Each number is 200 + 30 x the weight over the matrix's rms, rounded and kept within 0 to 999. Layers, rows and columns count from 0.

# up: layer 3 MLP up, 1280x320, rms 0.0962, rows 1083-1125, columns 240-319
# down: layer 3 MLP down (transposed), 1280x320, rms 0.0977, rows 1083-1124, columns 240-319
up1083,204,205,200,190,183,199,156,178,172,213,205,217,212,240,154,215,172,176,212,214,188,182,204,189,187,267,189,191,206,179,189,211,155,231,208,210,202,180,212,185,161,169,192,194,181,197,173,149,192,226,157,179,200,177,201,215,211,205,220,225,236,196,196,235,182,193,188,236,183,249,212,226,250,187,226,217,217,214,206,214
down1083,166,197,215,178,187,206,221,158,266,191,242,167,152,215,235,139,201,163,194,208,261,273,211,183,180,173,201,188,212,188,161,175,217,232,209,173,265,223,162,183,199,254,203,189,184,239,220,208,244,152,179,210,199,250,189,253,175,219,186,147,188,213,210,178,210,182,152,205,226,179,165,203,148,224,239,189,205,155,231,162
up1084,155,179,235,162,171,207,236,164,198,196,210,211,193,170,164,193,176,181,202,224,164,203,160,209,238,174,217,193,232,202,190,141,175,240,248,217,228,168,163,207,167,216,208,218,202,206,195,248,245,156,185,178,175,213,203,155,234,211,214,172,270,169,194,195,254,166,151,221,175,158,217,228,196,178,149,171,133,270,221,191
down1084,194,156,229,201,195,228,202,127,207,242,191,180,153,219,222,162,198,198,237,193,221,202,206,185,197,149,210,212,228,231,231,197,190,171,190,192,193,226,201,212,202,224,179,166,197,187,162,158,236,238,241,176,213,207,194,247,189,167,202,134,225,230,269,196,205,199,190,190,207,208,164,206,215,212,174,142,193,150,204,145
up1085,174,203,221,219,178,171,192,212,190,178,207,196,226,200,181,144,186,264,187,214,146,177,211,211,228,115,178,203,172,192,228,222,217,216,242,172,277,216,180,220,234,164,199,161,166,195,186,222,205,175,186,192,162,164,222,155,169,246,186,185,169,206,189,204,250,228,201,203,152,160,202,217,178,229,183,132,267,218,250,156
down1085,175,172,235,210,213,173,206,139,195,176,219,137,187,202,242,155,240,209,215,231,215,232,219,176,183,191,234,236,216,204,223,276,193,180,190,204,233,237,114,134,221,217,200,220,140,176,211,146,215,217,238,171,215,151,238,223,180,252,120,199,151,230,208,144,153,183,200,149,175,220,193,161,178,202,187,210,272,206,181,232
up1086,225,199,170,205,171,156,184,265,188,184,222,195,238,227,215,242,189,203,194,237,194,161,212,202,174,190,245,205,192,187,191,212,218,172,168,165,207,211,191,186,155,216,217,102,195,188,244,216,237,161,151,192,196,222,201,165,176,177,228,197,189,134,192,189,209,224,222,235,227,177,196,174,210,207,199,165,201,192,183,214
down1086,187,251,189,258,224,177,254,172,240,142,198,204,156,224,192,182,207,199,173,172,208,185,215,162,171,180,188,204,212,147,197,199,163,201,172,216,233,199,177,221,203,191,195,251,169,218,165,202,209,192,209,185,167,181,175,192,230,192,221,166,208,156,226,189,215,186,222,207,185,204,220,179,186,200,184,217,207,227,200,208
up1087,173,209,241,179,175,189,164,195,185,215,202,136,204,214,222,159,205,204,145,191,198,233,197,186,176,232,256,212,183,180,194,166,174,195,235,178,224,201,211,218,180,190,217,206,184,152,185,171,167,203,170,232,243,225,209,146,204,186,233,118,234,220,151,208,155,226,192,240,170,220,245,227,224,198,203,200,216,220,229,219
down1087,177,203,187,212,191,138,172,246,215,209,177,150,162,204,231,185,185,246,178,212,191,184,186,167,227,186,166,226,206,220,201,159,179,211,233,246,140,191,162,208,208,181,185,183,196,242,212,197,210,227,218,174,189,228,189,219,212,198,143,175,217,199,225,169,200,216,225,191,168,232,175,215,160,188,227,188,165,189,201,207
up1088,193,246,218,200,225,159,199,170,224,171,184,180,210,248,174,189,200,213,122,184,236,240,201,192,198,234,168,189,195,208,156,200,173,175,247,224,208,221,170,191,182,228,166,177,151,229,191,202,218,217,190,214,181,229,233,213,198,225,156,231,191,211,150,204,177,187,187,152,230,191,174,192,169,203,223,215,176,219,183,192
down1088,214,214,188,216,182,142,149,208,215,199,191,238,205,235,205,185,210,142,198,184,172,201,208,202,236,234,240,183,183,205,197,176,148,209,191,190,201,179,241,162,159,179,172,194,204,186,243,196,181,198,209,219,127,202,189,266,232,203,254,215,218,198,193,188,203,209,175,282,218,227,234,182,161,159,182,208,195,230,199,202
up1089,192,187,215,225,179,146,219,227,207,186,212,196,165,174,216,163,243,184,134,210,179,238,206,187,185,155,228,194,201,177,227,136,217,195,173,167,242,247,202,172,169,200,149,171,208,198,216,248,217,187,178,231,226,200,222,177,228,219,222,179,186,237,210,208,226,133,171,198,204,164,246,165,171,160,224,198,208,195,202,205
down1089,229,179,153,288,219,222,229,158,195,218,157,209,209,189,181,233,199,224,186,164,198,185,172,119,259,211,192,205,197,189,214,167,257,226,167,190,215,178,225,182,205,204,219,201,236,291,179,247,177,163,221,242,224,225,213,180,161,219,211,173,196,203,173,209,198,235,233,169,129,247,264,259,173,199,226,162,238,206,173,220
up1090,182,174,218,182,225,186,185,210,196,157,124,237,172,217,166,189,209,182,202,246,224,190,188,204,179,212,186,216,207,166,179,172,196,238,199,188,229,260,150,190,221,221,230,212,214,277,226,171,143,212,222,183,236,224,205,219,191,208,181,227,210,216,192,198,224,186,151,210,212,271,267,205,159,173,143,196,214,183,199,227
down1090,190,210,262,246,180,184,231,225,194,188,199,187,242,218,225,210,231,194,188,219,209,194,230,238,227,200,218,179,203,182,206,168,165,206,227,203,154,177,252,220,232,187,236,220,207,232,254,158,237,148,205,206,161,159,237,220,180,232,207,202,173,206,227,146,227,229,192,204,207,194,129,232,179,201,166,187,232,175,189,172
up1091,176,146,225,180,240,223,218,249,198,130,197,224,174,234,186,170,147,200,228,178,174,168,149,193,221,218,238,195,242,223,192,156,258,178,236,205,136,212,184,134,222,266,182,196,204,231,254,169,206,171,202,145,258,243,177,166,184,187,176,183,187,178,232,204,186,220,165,253,208,292,202,188,228,213,175,232,260,222,199,167
down1091,224,177,184,208,200,188,241,199,182,219,181,172,194,161,234,235,211,165,223,224,161,190,190,179,196,146,206,212,267,219,187,200,170,217,219,226,216,190,194,185,124,225,232,180,237,226,214,216,188,196,184,240,161,238,237,175,258,237,152,235,188,196,197,225,227,209,242,203,244,116,187,204,207,188,223,222,189,195,214,223
up1092,188,171,193,175,173,188,198,209,208,176,185,259,157,235,208,219,202,243,235,213,228,183,168,190,180,218,206,234,162,177,240,195,202,164,200,176,238,220,181,192,202,130,202,173,210,254,226,214,202,239,192,168,213,160,261,192,235,231,203,181,198,196,174,138,187,203,178,198,201,206,215,164,150,208,193,224,167,168,206,212
down1092,175,194,216,191,169,214,159,184,204,212,218,189,227,186,208,248,215,196,144,214,207,213,165,257,246,208,238,178,167,161,206,255,192,253,155,188,224,179,183,197,198,157,153,256,221,150,249,218,201,191,212,214,216,153,181,203,173,211,224,218,191,134,193,223,176,179,272,228,189,205,235,190,253,214,194,174,246,197,187,205
up1093,216,149,230,203,233,231,209,173,185,216,215,225,199,233,235,204,232,171,211,216,185,201,267,181,291,170,209,173,258,292,196,188,208,203,186,206,231,191,255,200,178,231,206,227,162,216,189,222,237,194,239,195,145,194,175,200,165,220,214,225,205,203,243,143,158,189,163,202,245,188,230,276,133,270,185,182,182,199,169,192
down1093,175,186,159,210,175,186,185,203,205,187,176,197,144,243,174,227,196,201,185,188,216,175,190,185,126,215,166,243,150,185,192,218,176,180,201,216,187,216,174,209,234,226,234,171,270,227,207,151,182,181,231,173,207,223,194,180,168,171,237,149,253,183,199,224,221,231,205,188,224,214,166,216,225,200,198,172,179,183,225,237
up1094,266,211,216,204,193,192,210,190,188,207,230,231,226,251,211,179,231,204,257,217,171,180,239,231,228,236,184,152,209,166,243,215,224,214,196,241,260,178,182,191,248,199,217,155,164,151,182,246,193,218,129,173,193,277,213,169,198,207,187,190,145,244,209,191,224,232,183,201,197,179,200,272,192,197,174,230,228,241,228,183
down1094,156,199,192,244,237,182,208,181,192,204,198,137,149,180,279,224,232,235,142,173,193,205,175,230,221,191,186,212,202,236,164,143,219,218,240,219,142,232,169,220,200,171,178,230,228,190,210,169,223,214,228,211,229,203,141,265,157,203,245,240,201,209,150,218,177,153,232,164,254,232,210,160,215,287,173,182,278,135,205,213
up1095,230,249,151,202,189,163,194,246,220,196,139,182,157,189,195,152,222,169,225,206,210,168,201,159,209,199,228,202,202,193,207,188,200,156,230,185,175,216,182,226,222,221,222,214,224,199,155,231,245,211,164,232,169,194,194,152,195,206,254,145,267,216,184,168,222,201,139,241,228,159,224,107,190,210,208,174,205,244,233,198
down1095,232,167,233,240,218,236,209,178,241,209,214,179,178,220,201,192,235,219,218,158,158,199,226,139,230,246,229,240,223,138,211,199,218,160,197,216,190,175,236,262,150,172,211,214,182,180,146,201,214,237,216,230,129,196,188,178,258,184,228,213,160,239,199,260,169,203,170,185,200,180,168,206,175,146,232,240,207,195,180,232
up1096,219,178,206,203,175,228,221,212,263,171,207,190,187,174,205,192,206,206,192,238,158,214,209,209,236,181,200,259,171,225,224,237,206,223,230,147,198,195,173,185,217,217,228,198,235,222,214,182,199,192,233,180,213,165,191,215,224,162,161,196,264,224,208,199,184,178,198,276,183,165,201,226,186,229,191,183,244,176,169,233
down1096,196,198,175,171,170,176,158,239,212,190,179,195,263,199,200,163,191,245,216,196,186,193,200,216,137,173,189,192,243,206,192,182,232,108,218,179,167,139,196,146,200,206,199,241,183,194,168,236,229,219,200,164,246,202,178,185,199,217,204,192,189,196,145,231,190,255,206,181,232,231,220,190,203,162,192,193,168,204,198,214
up1097,223,203,224,229,227,169,151,194,246,188,179,193,198,200,206,170,168,233,128,206,225,183,243,215,159,236,163,205,227,183,233,212,201,165,175,179,162,233,159,164,226,185,165,151,224,205,192,175,207,197,203,197,181,196,199,218,206,178,171,214,164,187,211,166,242,160,205,203,192,181,167,188,236,132,197,227,193,256,224,182
down1097,204,224,185,189,211,218,218,177,224,228,160,234,236,170,188,200,205,203,279,205,164,200,245,160,207,196,232,195,211,277,207,168,239,172,216,201,272,153,219,184,174,243,231,212,184,237,198,251,137,173,260,186,176,204,257,169,211,205,199,180,189,195,203,214,206,206,218,218,232,225,211,194,228,230,182,213,170,170,251,160
up1098,221,156,237,181,222,177,226,135,232,228,197,187,202,142,214,280,206,201,175,193,190,159,210,201,263,162,206,226,188,185,186,222,276,221,213,186,231,191,192,178,206,210,211,173,209,209,211,222,196,244,241,263,211,230,238,175,205,231,203,227,204,223,204,246,183,203,128,260,172,169,214,134,201,235,192,137,134,164,176,249
down1098,192,179,191,254,203,211,130,158,157,216,169,176,189,184,210,241,201,176,204,175,190,164,233,179,202,147,162,221,197,209,144,177,198,200,227,157,202,178,208,210,226,178,233,184,188,205,262,232,194,235,200,231,144,227,193,222,187,164,146,225,178,189,165,182,185,145,242,187,189,272,194,207,191,136,193,219,222,189,217,187
up1099,250,226,216,236,215,142,236,197,208,223,184,220,191,202,194,241,198,256,205,227,211,166,175,208,191,215,157,260,195,182,169,184,238,238,262,200,184,128,214,205,211,247,223,206,214,180,172,190,201,161,200,241,152,127,196,182,170,281,179,190,239,185,270,160,236,130,190,208,158,198,195,208,201,248,260,192,211,172,195,201
down1099,227,272,159,205,221,203,197,197,175,184,170,170,159,210,240,146,183,193,241,216,240,181,132,233,252,207,194,218,211,218,196,222,185,207,202,226,157,218,270,200,194,189,242,189,206,241,203,201,237,183,193,201,232,176,206,203,173,157,157,167,196,194,163,234,264,169,182,208,219,153,212,168,240,136,191,231,254,206,189,187
up1100,177,200,182,241,207,203,201,174,186,169,209,234,204,192,218,210,173,224,218,214,194,223,181,195,199,208,249,194,238,153,218,214,215,230,244,210,213,178,207,181,208,211,184,230,193,212,201,230,212,183,239,181,175,197,200,192,154,171,207,215,192,153,215,182,162,212,197,230,184,202,189,224,184,145,204,175,208,228,176,181
down1100,201,245,191,137,187,230,246,209,223,198,201,176,164,181,194,177,209,173,172,222,193,172,183,185,243,164,150,259,209,170,188,193,230,165,183,145,196,225,201,243,259,234,228,180,233,236,220,178,205,222,197,220,183,191,218,216,265,200,198,194,180,218,211,183,214,229,227,171,268,216,190,238,202,216,201,207,235,188,228,238
up1101,241,173,234,198,209,228,167,230,188,226,210,201,194,246,148,185,251,199,217,228,189,160,204,227,208,173,211,201,212,227,218,209,157,239,264,168,225,191,253,211,174,214,210,175,187,246,182,219,216,155,189,243,185,157,206,234,191,206,223,152,182,203,177,238,200,203,259,152,212,142,189,214,172,173,183,243,132,196,178,222
down1101,161,208,262,247,202,214,175,229,203,201,204,248,199,180,174,220,150,213,211,146,215,228,185,187,230,241,194,187,236,196,206,192,181,167,166,244,210,235,153,234,210,175,174,100,209,143,169,143,207,198,203,170,200,216,167,194,206,159,223,207,239,155,191,239,218,211,175,202,185,185,225,229,190,206,207,249,207,167,215,185
up1102,169,138,252,185,167,188,221,208,201,204,222,251,203,203,173,213,168,218,181,178,200,178,202,198,190,173,205,173,222,210,192,207,166,134,171,244,203,173,206,177,217,195,275,207,154,195,163,222,204,205,236,201,251,173,203,208,227,189,201,183,186,201,150,175,258,199,203,223,152,191,187,198,168,184,211,180,228,212,213,180
down1102,164,210,160,253,190,179,174,187,222,213,217,146,193,201,222,204,235,200,247,208,166,217,189,241,195,222,249,236,166,187,239,242,214,199,219,151,212,160,150,234,188,200,174,177,180,172,180,170,228,214,157,176,181,184,229,217,185,250,187,194,222,249,234,114,243,231,197,208,195,182,197,219,246,215,160,225,257,254,224,203
up1103,265,230,163,196,210,176,256,230,166,158,208,176,259,123,228,191,182,171,162,209,198,217,214,225,182,194,199,208,175,146,133,174,213,195,203,202,214,211,152,204,165,230,187,134,190,198,225,175,204,193,199,147,236,191,220,203,144,214,177,212,235,227,190,174,223,255,237,207,203,142,232,174,153,182,199,229,220,228,212,209
down1103,195,183,154,208,219,150,212,205,195,139,217,149,232,233,177,204,208,150,183,229,194,243,203,259,172,282,199,236,186,145,186,221,207,205,217,207,230,193,225,217,138,208,166,178,209,270,172,227,243,211,190,188,165,162,187,207,225,203,165,232,185,185,162,147,186,155,146,207,181,177,211,166,205,239,207,264,254,203,224,247
up1104,190,185,178,187,187,175,220,219,207,191,185,192,199,193,185,244,265,209,190,164,199,187,208,205,217,202,204,192,189,210,163,234,258,209,238,233,213,233,195,231,227,202,216,182,179,227,208,181,217,203,191,218,266,165,212,199,220,194,184,214,179,196,187,158,208,200,171,198,126,178,202,209,217,197,158,204,172,188,208,236
down1104,203,191,196,214,195,157,171,186,237,190,202,194,149,214,200,193,169,211,240,205,224,199,188,191,162,203,205,158,187,160,174,204,200,184,208,216,215,193,198,201,220,183,172,193,215,217,201,196,184,203,205,216,226,215,208,162,174,211,221,134,231,140,244,203,204,249,204,204,208,192,258,217,189,192,222,166,242,212,185,223
up1105,239,239,182,212,174,140,221,155,247,219,214,161,178,191,136,190,204,134,181,205,199,215,205,156,233,171,187,231,223,190,153,204,185,200,173,225,203,164,248,186,200,233,225,183,177,202,224,241,139,257,201,164,187,236,207,161,187,250,185,213,219,203,218,175,242,202,170,231,232,223,152,152,221,195,184,184,230,232,195,191
down1105,173,204,250,204,208,218,209,150,181,178,184,210,165,223,222,189,193,254,201,252,228,219,237,240,186,208,234,213,168,156,195,244,166,175,228,217,133,190,186,227,176,186,210,164,206,201,212,178,203,249,174,212,241,178,209,199,244,174,227,189,153,238,146,192,189,179,202,235,190,127,181,193,207,145,230,276,159,243,235,213
up1106,199,201,192,159,240,191,203,193,130,204,189,198,217,178,171,210,198,245,159,172,209,242,227,201,179,174,178,192,190,187,246,201,211,191,237,178,193,199,207,238,185,278,193,210,208,246,219,141,208,211,145,278,162,190,175,258,264,150,176,189,224,257,207,191,210,184,291,211,188,225,166,259,161,188,169,169,145,216,165,231
down1106,181,214,228,181,210,206,232,176,203,195,171,270,195,204,188,231,189,172,160,225,208,233,208,271,187,270,211,238,209,192,157,232,214,194,184,176,247,205,203,266,152,192,192,199,192,190,201,164,252,209,207,235,178,188,142,168,205,208,188,249,216,210,200,182,227,228,176,204,160,243,173,215,173,190,136,190,176,196,163,238
up1107,199,199,173,206,195,175,206,232,220,214,159,240,218,135,220,214,207,203,216,186,206,180,179,221,165,265,223,261,159,199,190,227,194,189,216,205,176,205,245,148,273,236,225,192,191,255,159,214,188,177,242,211,254,146,143,188,161,224,218,237,226,210,205,253,168,184,259,189,122,232,214,201,219,190,201,166,260,186,248,202
down1107,231,218,147,171,249,222,156,173,237,236,172,156,223,212,226,192,178,176,137,207,217,228,220,191,215,179,201,226,220,169,243,163,187,202,155,158,131,221,195,154,205,257,208,193,192,210,239,229,193,204,232,210,153,229,242,206,237,209,220,200,260,152,241,159,159,223,174,207,173,195,187,200,172,173,242,186,211,171,199,198
up1108,173,250,222,182,174,187,207,216,193,197,189,142,195,210,195,178,162,154,217,151,255,193,186,201,180,177,249,185,241,187,202,177,220,231,188,209,147,263,188,147,243,233,222,142,223,200,246,141,156,206,238,169,209,169,207,245,212,138,225,159,257,189,167,215,195,191,199,268,230,194,219,186,158,132,205,201,228,228,138,215
down1108,135,218,215,174,236,187,168,245,207,188,191,131,233,232,233,209,135,168,195,196,196,253,200,189,195,207,198,216,187,206,179,197,225,190,189,248,187,153,230,232,161,164,191,168,211,192,218,201,200,230,200,192,243,218,197,227,108,190,210,223,168,211,177,229,154,221,193,206,222,188,204,165,192,255,227,242,251,199,181,191
up1109,185,223,189,193,235,189,149,215,252,202,182,161,195,168,190,177,204,172,158,167,203,232,229,159,187,190,217,191,159,224,178,235,208,174,184,146,223,236,210,201,195,231,221,186,197,176,240,221,189,213,168,227,189,221,189,267,195,193,189,170,180,208,194,176,196,213,217,224,243,240,241,177,200,188,163,203,200,219,139,175
down1109,195,220,182,159,153,184,189,207,252,253,206,254,201,213,160,210,165,212,172,226,174,157,230,235,208,229,274,206,188,178,218,180,199,166,259,237,220,201,189,188,186,238,183,172,235,189,161,180,182,205,173,190,158,257,187,167,114,198,91,181,246,218,193,285,250,199,198,200,211,200,253,206,190,216,237,217,180,208,208,216
up1110,211,195,182,221,251,189,201,165,181,209,227,188,242,187,215,238,206,221,153,232,209,153,186,188,230,244,154,215,219,232,233,217,248,202,184,202,206,122,168,152,252,210,174,246,150,214,228,205,178,233,158,178,183,197,172,222,208,238,165,240,211,246,182,195,160,119,149,146,253,207,205,148,239,238,232,235,170,226,193,171
down1110,230,200,117,181,216,238,192,217,189,202,235,168,181,242,212,238,232,158,171,211,176,232,156,142,186,209,203,205,231,176,170,227,228,201,184,239,199,174,191,168,155,239,204,168,272,217,199,188,185,232,173,251,233,180,212,189,183,202,182,195,213,192,226,245,210,221,152,206,174,204,204,236,173,160,199,266,208,151,203,232
up1111,173,187,232,208,230,203,192,187,191,155,207,193,194,183,218,191,216,209,170,226,213,248,210,212,154,167,245,215,226,212,225,209,224,193,197,229,170,177,203,226,192,192,180,204,196,217,233,201,221,258,206,174,216,199,220,171,228,171,174,172,193,145,181,213,184,218,202,183,240,225,178,213,223,135,266,149,219,221,184,225
down1111,191,207,174,145,171,170,169,193,208,231,218,182,171,174,114,191,152,191,201,210,202,210,192,180,186,208,216,210,212,166,202,205,207,188,201,182,213,239,181,186,211,196,181,179,206,196,150,182,167,209,174,221,218,207,210,223,194,261,211,192,217,182,216,179,174,152,180,213,163,241,203,209,162,243,141,198,231,207,170,222
up1112,173,184,187,224,189,240,254,200,237,262,199,276,218,180,221,238,163,193,239,207,183,184,283,213,228,153,201,175,221,169,181,161,142,186,173,272,200,209,162,226,244,154,221,197,155,170,261,230,224,228,196,213,263,155,246,146,150,184,229,222,202,180,171,292,256,273,152,247,234,199,188,144,234,194,219,183,179,225,197,267
down1112,167,218,193,263,168,159,162,189,203,203,212,221,250,140,140,195,192,139,214,170,185,266,252,203,135,190,255,266,172,212,258,166,220,187,221,158,175,201,211,186,188,200,159,209,248,224,166,153,196,146,229,214,187,276,178,252,278,225,186,262,222,216,209,119,214,160,185,224,197,200,212,208,229,259,194,187,226,234,234,195
up1113,207,196,220,192,211,150,184,182,163,226,190,173,190,193,199,179,198,158,136,221,176,195,232,212,201,198,178,180,191,178,157,216,211,180,168,202,206,230,191,201,209,198,165,195,206,166,265,211,201,136,178,186,193,179,133,207,207,210,268,242,199,173,156,172,261,178,211,165,198,233,198,212,197,211,166,204,231,219,243,181
down1113,187,250,205,244,260,235,163,191,239,234,201,131,217,161,186,205,182,219,234,230,138,225,197,203,200,204,152,218,208,235,273,199,192,163,177,224,220,158,207,174,199,207,155,202,199,227,214,183,187,162,219,208,216,211,232,166,195,192,230,208,198,268,189,195,182,171,199,177,199,187,206,223,231,182,208,218,195,159,209,225
up1114,200,179,146,197,218,221,151,222,170,198,265,201,212,204,155,198,251,191,230,110,183,227,261,197,234,171,227,233,228,203,270,216,195,198,175,181,205,224,189,203,215,213,136,184,233,254,241,215,177,271,178,190,223,160,169,224,193,238,247,204,159,208,219,173,202,211,235,185,186,173,144,203,208,201,218,248,191,199,190,223
down1114,141,193,200,220,170,237,217,207,205,254,220,207,207,233,258,185,227,218,149,182,211,233,247,194,188,185,184,190,172,141,197,218,228,166,199,246,183,166,243,189,186,229,180,163,210,189,219,198,159,164,220,256,218,170,169,177,184,221,187,191,188,159,231,227,230,181,146,223,140,234,216,224,220,195,171,241,206,158,227,220
up1115,215,248,193,161,158,195,202,237,218,253,223,205,229,201,206,217,159,194,205,177,205,223,151,230,203,154,180,178,211,223,173,210,223,165,199,144,248,222,227,231,156,193,201,216,212,238,173,211,234,204,229,176,189,224,189,214,168,246,176,195,161,239,167,196,166,185,199,187,240,206,225,198,223,177,198,184,202,258,201,162
down1115,191,190,208,190,227,199,192,210,242,222,144,231,219,156,156,196,171,174,203,219,191,128,177,176,251,288,196,202,191,234,199,141,273,200,218,239,211,244,207,181,219,269,190,205,184,219,192,180,209,236,185,130,148,191,171,226,183,192,251,203,254,200,215,210,212,203,218,150,174,222,182,231,191,253,195,262,162,182,170,187
up1116,217,175,158,235,215,158,184,183,180,205,173,158,179,202,185,180,199,187,213,153,213,184,219,191,222,195,158,218,259,259,232,262,207,193,167,213,174,197,196,197,206,254,206,196,193,176,199,198,247,239,284,207,240,273,231,247,212,180,177,197,196,226,201,230,197,206,241,220,158,167,203,170,163,178,241,216,189,195,166,242
down1116,195,224,153,245,197,235,170,193,167,217,186,143,209,227,186,190,207,177,218,227,210,193,178,209,206,211,270,265,185,175,180,188,168,205,197,205,191,189,177,226,177,192,240,249,203,190,171,185,190,171,199,229,202,207,138,156,195,211,242,255,163,245,144,191,186,225,196,170,255,160,178,164,176,167,163,177,182,160,210,170
up1117,241,168,252,145,225,231,176,147,215,233,232,232,231,169,157,201,204,179,256,192,255,232,207,214,144,239,243,157,233,212,176,193,192,206,214,183,173,149,191,195,176,239,253,225,208,208,191,200,222,178,201,237,237,208,214,203,207,193,202,182,212,228,171,204,168,165,239,184,246,222,230,237,200,167,225,210,187,228,200,169
down1117,244,197,215,232,195,180,199,191,194,189,204,189,211,209,187,205,185,158,207,203,213,243,242,138,204,165,175,195,227,234,247,205,201,216,175,215,196,237,185,161,182,219,192,218,188,198,187,236,192,139,200,185,236,205,243,214,223,208,186,255,231,177,191,195,213,188,243,191,224,182,248,167,233,191,214,214,217,118,213,190
up1118,187,236,207,171,211,138,182,209,208,257,159,197,195,178,171,246,130,230,202,195,206,205,225,204,198,215,215,154,214,206,197,260,183,201,238,187,269,178,151,203,171,170,197,245,180,175,158,208,237,149,195,137,95,213,260,114,213,258,150,167,167,218,239,175,203,256,203,184,215,225,213,214,197,192,211,256,219,227,209,150
down1118,206,220,202,248,185,227,192,176,172,172,165,175,229,212,200,176,228,185,210,180,197,172,183,191,204,204,140,191,200,239,206,183,216,260,176,187,148,214,204,218,279,261,198,146,229,200,252,182,181,223,194,222,264,171,158,221,193,213,253,181,191,151,228,267,248,195,220,221,209,222,179,175,190,195,210,203,187,171,212,216
up1119,233,243,227,175,176,246,143,206,207,204,239,256,185,180,214,195,219,158,200,235,208,209,241,195,155,165,227,237,175,111,206,233,242,184,253,142,231,198,146,227,138,243,188,159,194,166,149,247,237,176,187,220,266,167,226,149,221,247,137,259,230,152,152,191,246,162,241,175,193,181,186,199,173,231,225,133,215,220,179,212
down1119,241,239,209,138,206,175,196,195,198,158,142,252,198,191,155,143,222,196,178,235,197,175,185,254,184,199,249,200,303,204,171,167,183,143,206,225,163,236,195,189,179,227,240,263,208,208,209,197,199,158,182,237,213,197,197,138,215,199,204,216,164,174,229,166,158,177,197,229,239,169,231,146,204,185,232,218,231,231,202,192
up1120,225,226,201,194,150,183,189,236,189,187,185,206,190,204,213,209,209,170,199,190,225,184,209,234,191,181,199,247,176,238,188,202,242,220,210,161,191,259,207,200,186,183,145,202,197,229,194,185,243,191,154,172,207,218,209,244,207,189,224,181,204,211,239,254,239,186,191,229,185,219,203,230,195,181,254,205,228,197,211,186
down1120,198,221,218,163,203,187,202,144,216,243,197,189,186,181,231,216,187,215,187,185,187,162,169,196,258,200,116,192,231,178,167,190,191,212,195,193,248,212,215,182,174,191,266,203,212,199,237,167,202,249,191,254,234,205,220,212,242,236,184,232,176,175,184,167,222,229,196,205,218,187,200,223,167,203,211,222,178,163,238,222
up1121,196,243,215,205,213,137,191,207,228,181,189,197,233,234,195,221,211,203,180,238,194,175,178,203,237,190,213,255,165,245,233,189,158,205,190,179,178,203,227,166,237,199,202,155,196,167,208,249,162,216,199,193,219,249,206,217,191,186,195,198,225,208,188,225,217,246,190,246,240,224,220,149,171,168,166,170,198,219,155,179
down1121,180,184,217,144,259,241,220,197,214,246,196,168,211,164,201,225,160,164,210,207,200,238,194,179,190,205,232,220,196,223,226,229,213,211,253,204,188,163,234,177,219,175,261,230,219,193,229,251,213,197,135,202,142,222,184,269,171,195,179,202,183,232,241,204,239,225,180,207,173,217,218,197,136,212,184,268,200,198,216,230
up1122,228,206,179,192,195,238,214,188,213,155,190,192,212,252,182,175,181,179,194,190,222,160,193,225,248,187,243,201,196,201,201,213,126,179,174,247,189,248,155,179,244,210,184,204,132,210,254,150,228,172,154,168,248,156,211,167,138,171,155,226,167,191,208,174,229,220,169,192,224,183,262,146,230,240,244,236,188,235,205,202
down1122,237,206,192,151,164,164,167,229,197,209,196,141,199,232,188,246,261,207,228,174,198,232,165,210,226,203,193,210,177,168,205,223,162,233,176,139,171,206,168,216,199,256,257,192,222,215,210,158,211,215,185,291,204,213,231,179,194,200,180,188,167,201,213,195,153,212,185,159,190,175,214,218,203,129,260,226,170,129,140,216
up1123,215,169,187,199,202,223,167,184,168,229,194,160,186,207,207,175,215,193,143,208,197,197,160,200,161,236,141,199,188,170,170,204,161,245,207,223,269,233,199,180,204,224,168,212,175,200,223,192,164,221,198,156,206,235,197,210,213,189,179,139,143,211,235,176,211,171,259,168,188,175,264,160,221,257,244,219,193,224,251,199
down1123,208,227,172,230,226,159,243,215,192,197,249,226,187,164,201,222,157,175,236,174,211,232,192,241,252,163,252,199,206,176,173,236,197,201,155,155,220,163,197,224,220,210,225,191,227,160,193,184,206,202,173,227,162,170,199,188,210,237,229,235,193,165,206,230,156,186,181,172,196,238,193,271,184,231,150,150,221,205,192,183
up1124,220,213,155,148,201,217,190,234,167,259,206,175,208,213,206,165,164,226,204,202,171,239,203,219,202,245,163,177,189,197,182,218,225,215,175,176,173,187,215,241,183,200,237,224,180,206,166,210,180,183,217,197,154,197,177,224,154,209,187,200,210,141,183,168,176,223,195,181,199,219,188,193,181,229,200,196,202,262,171,193
down1124,198,220,203,178,157,213,154,175,227,227,185,157,169,224,202,220,170,199,210,170,211,214,193,230,203,192,204,230,207,228,201,175,217,216,213,199,194,177,205,210,230,178,235,168,199,165,255,186,174,217,135,151,244,155,198,199,187,238,183,186,238,216,156,203,203,200,227,236,142,183,163,169,200,219,174,244,218,180,213,212
up1125,173,182,277,204,146,181,239,193,223,240,210,219,149,218,177,171,171,220,181,171,217,185,227,191,145,271,235,179,215,200,211,198,198,228,232,203,183,156,203,189,159,225,202,204,231,192,177,201,175,187,205,285,140,217,204,172,268,183,250,192,198,220,204,218,107,201,193,216,227,169,193,220,131,112,187,168,230,215,174,220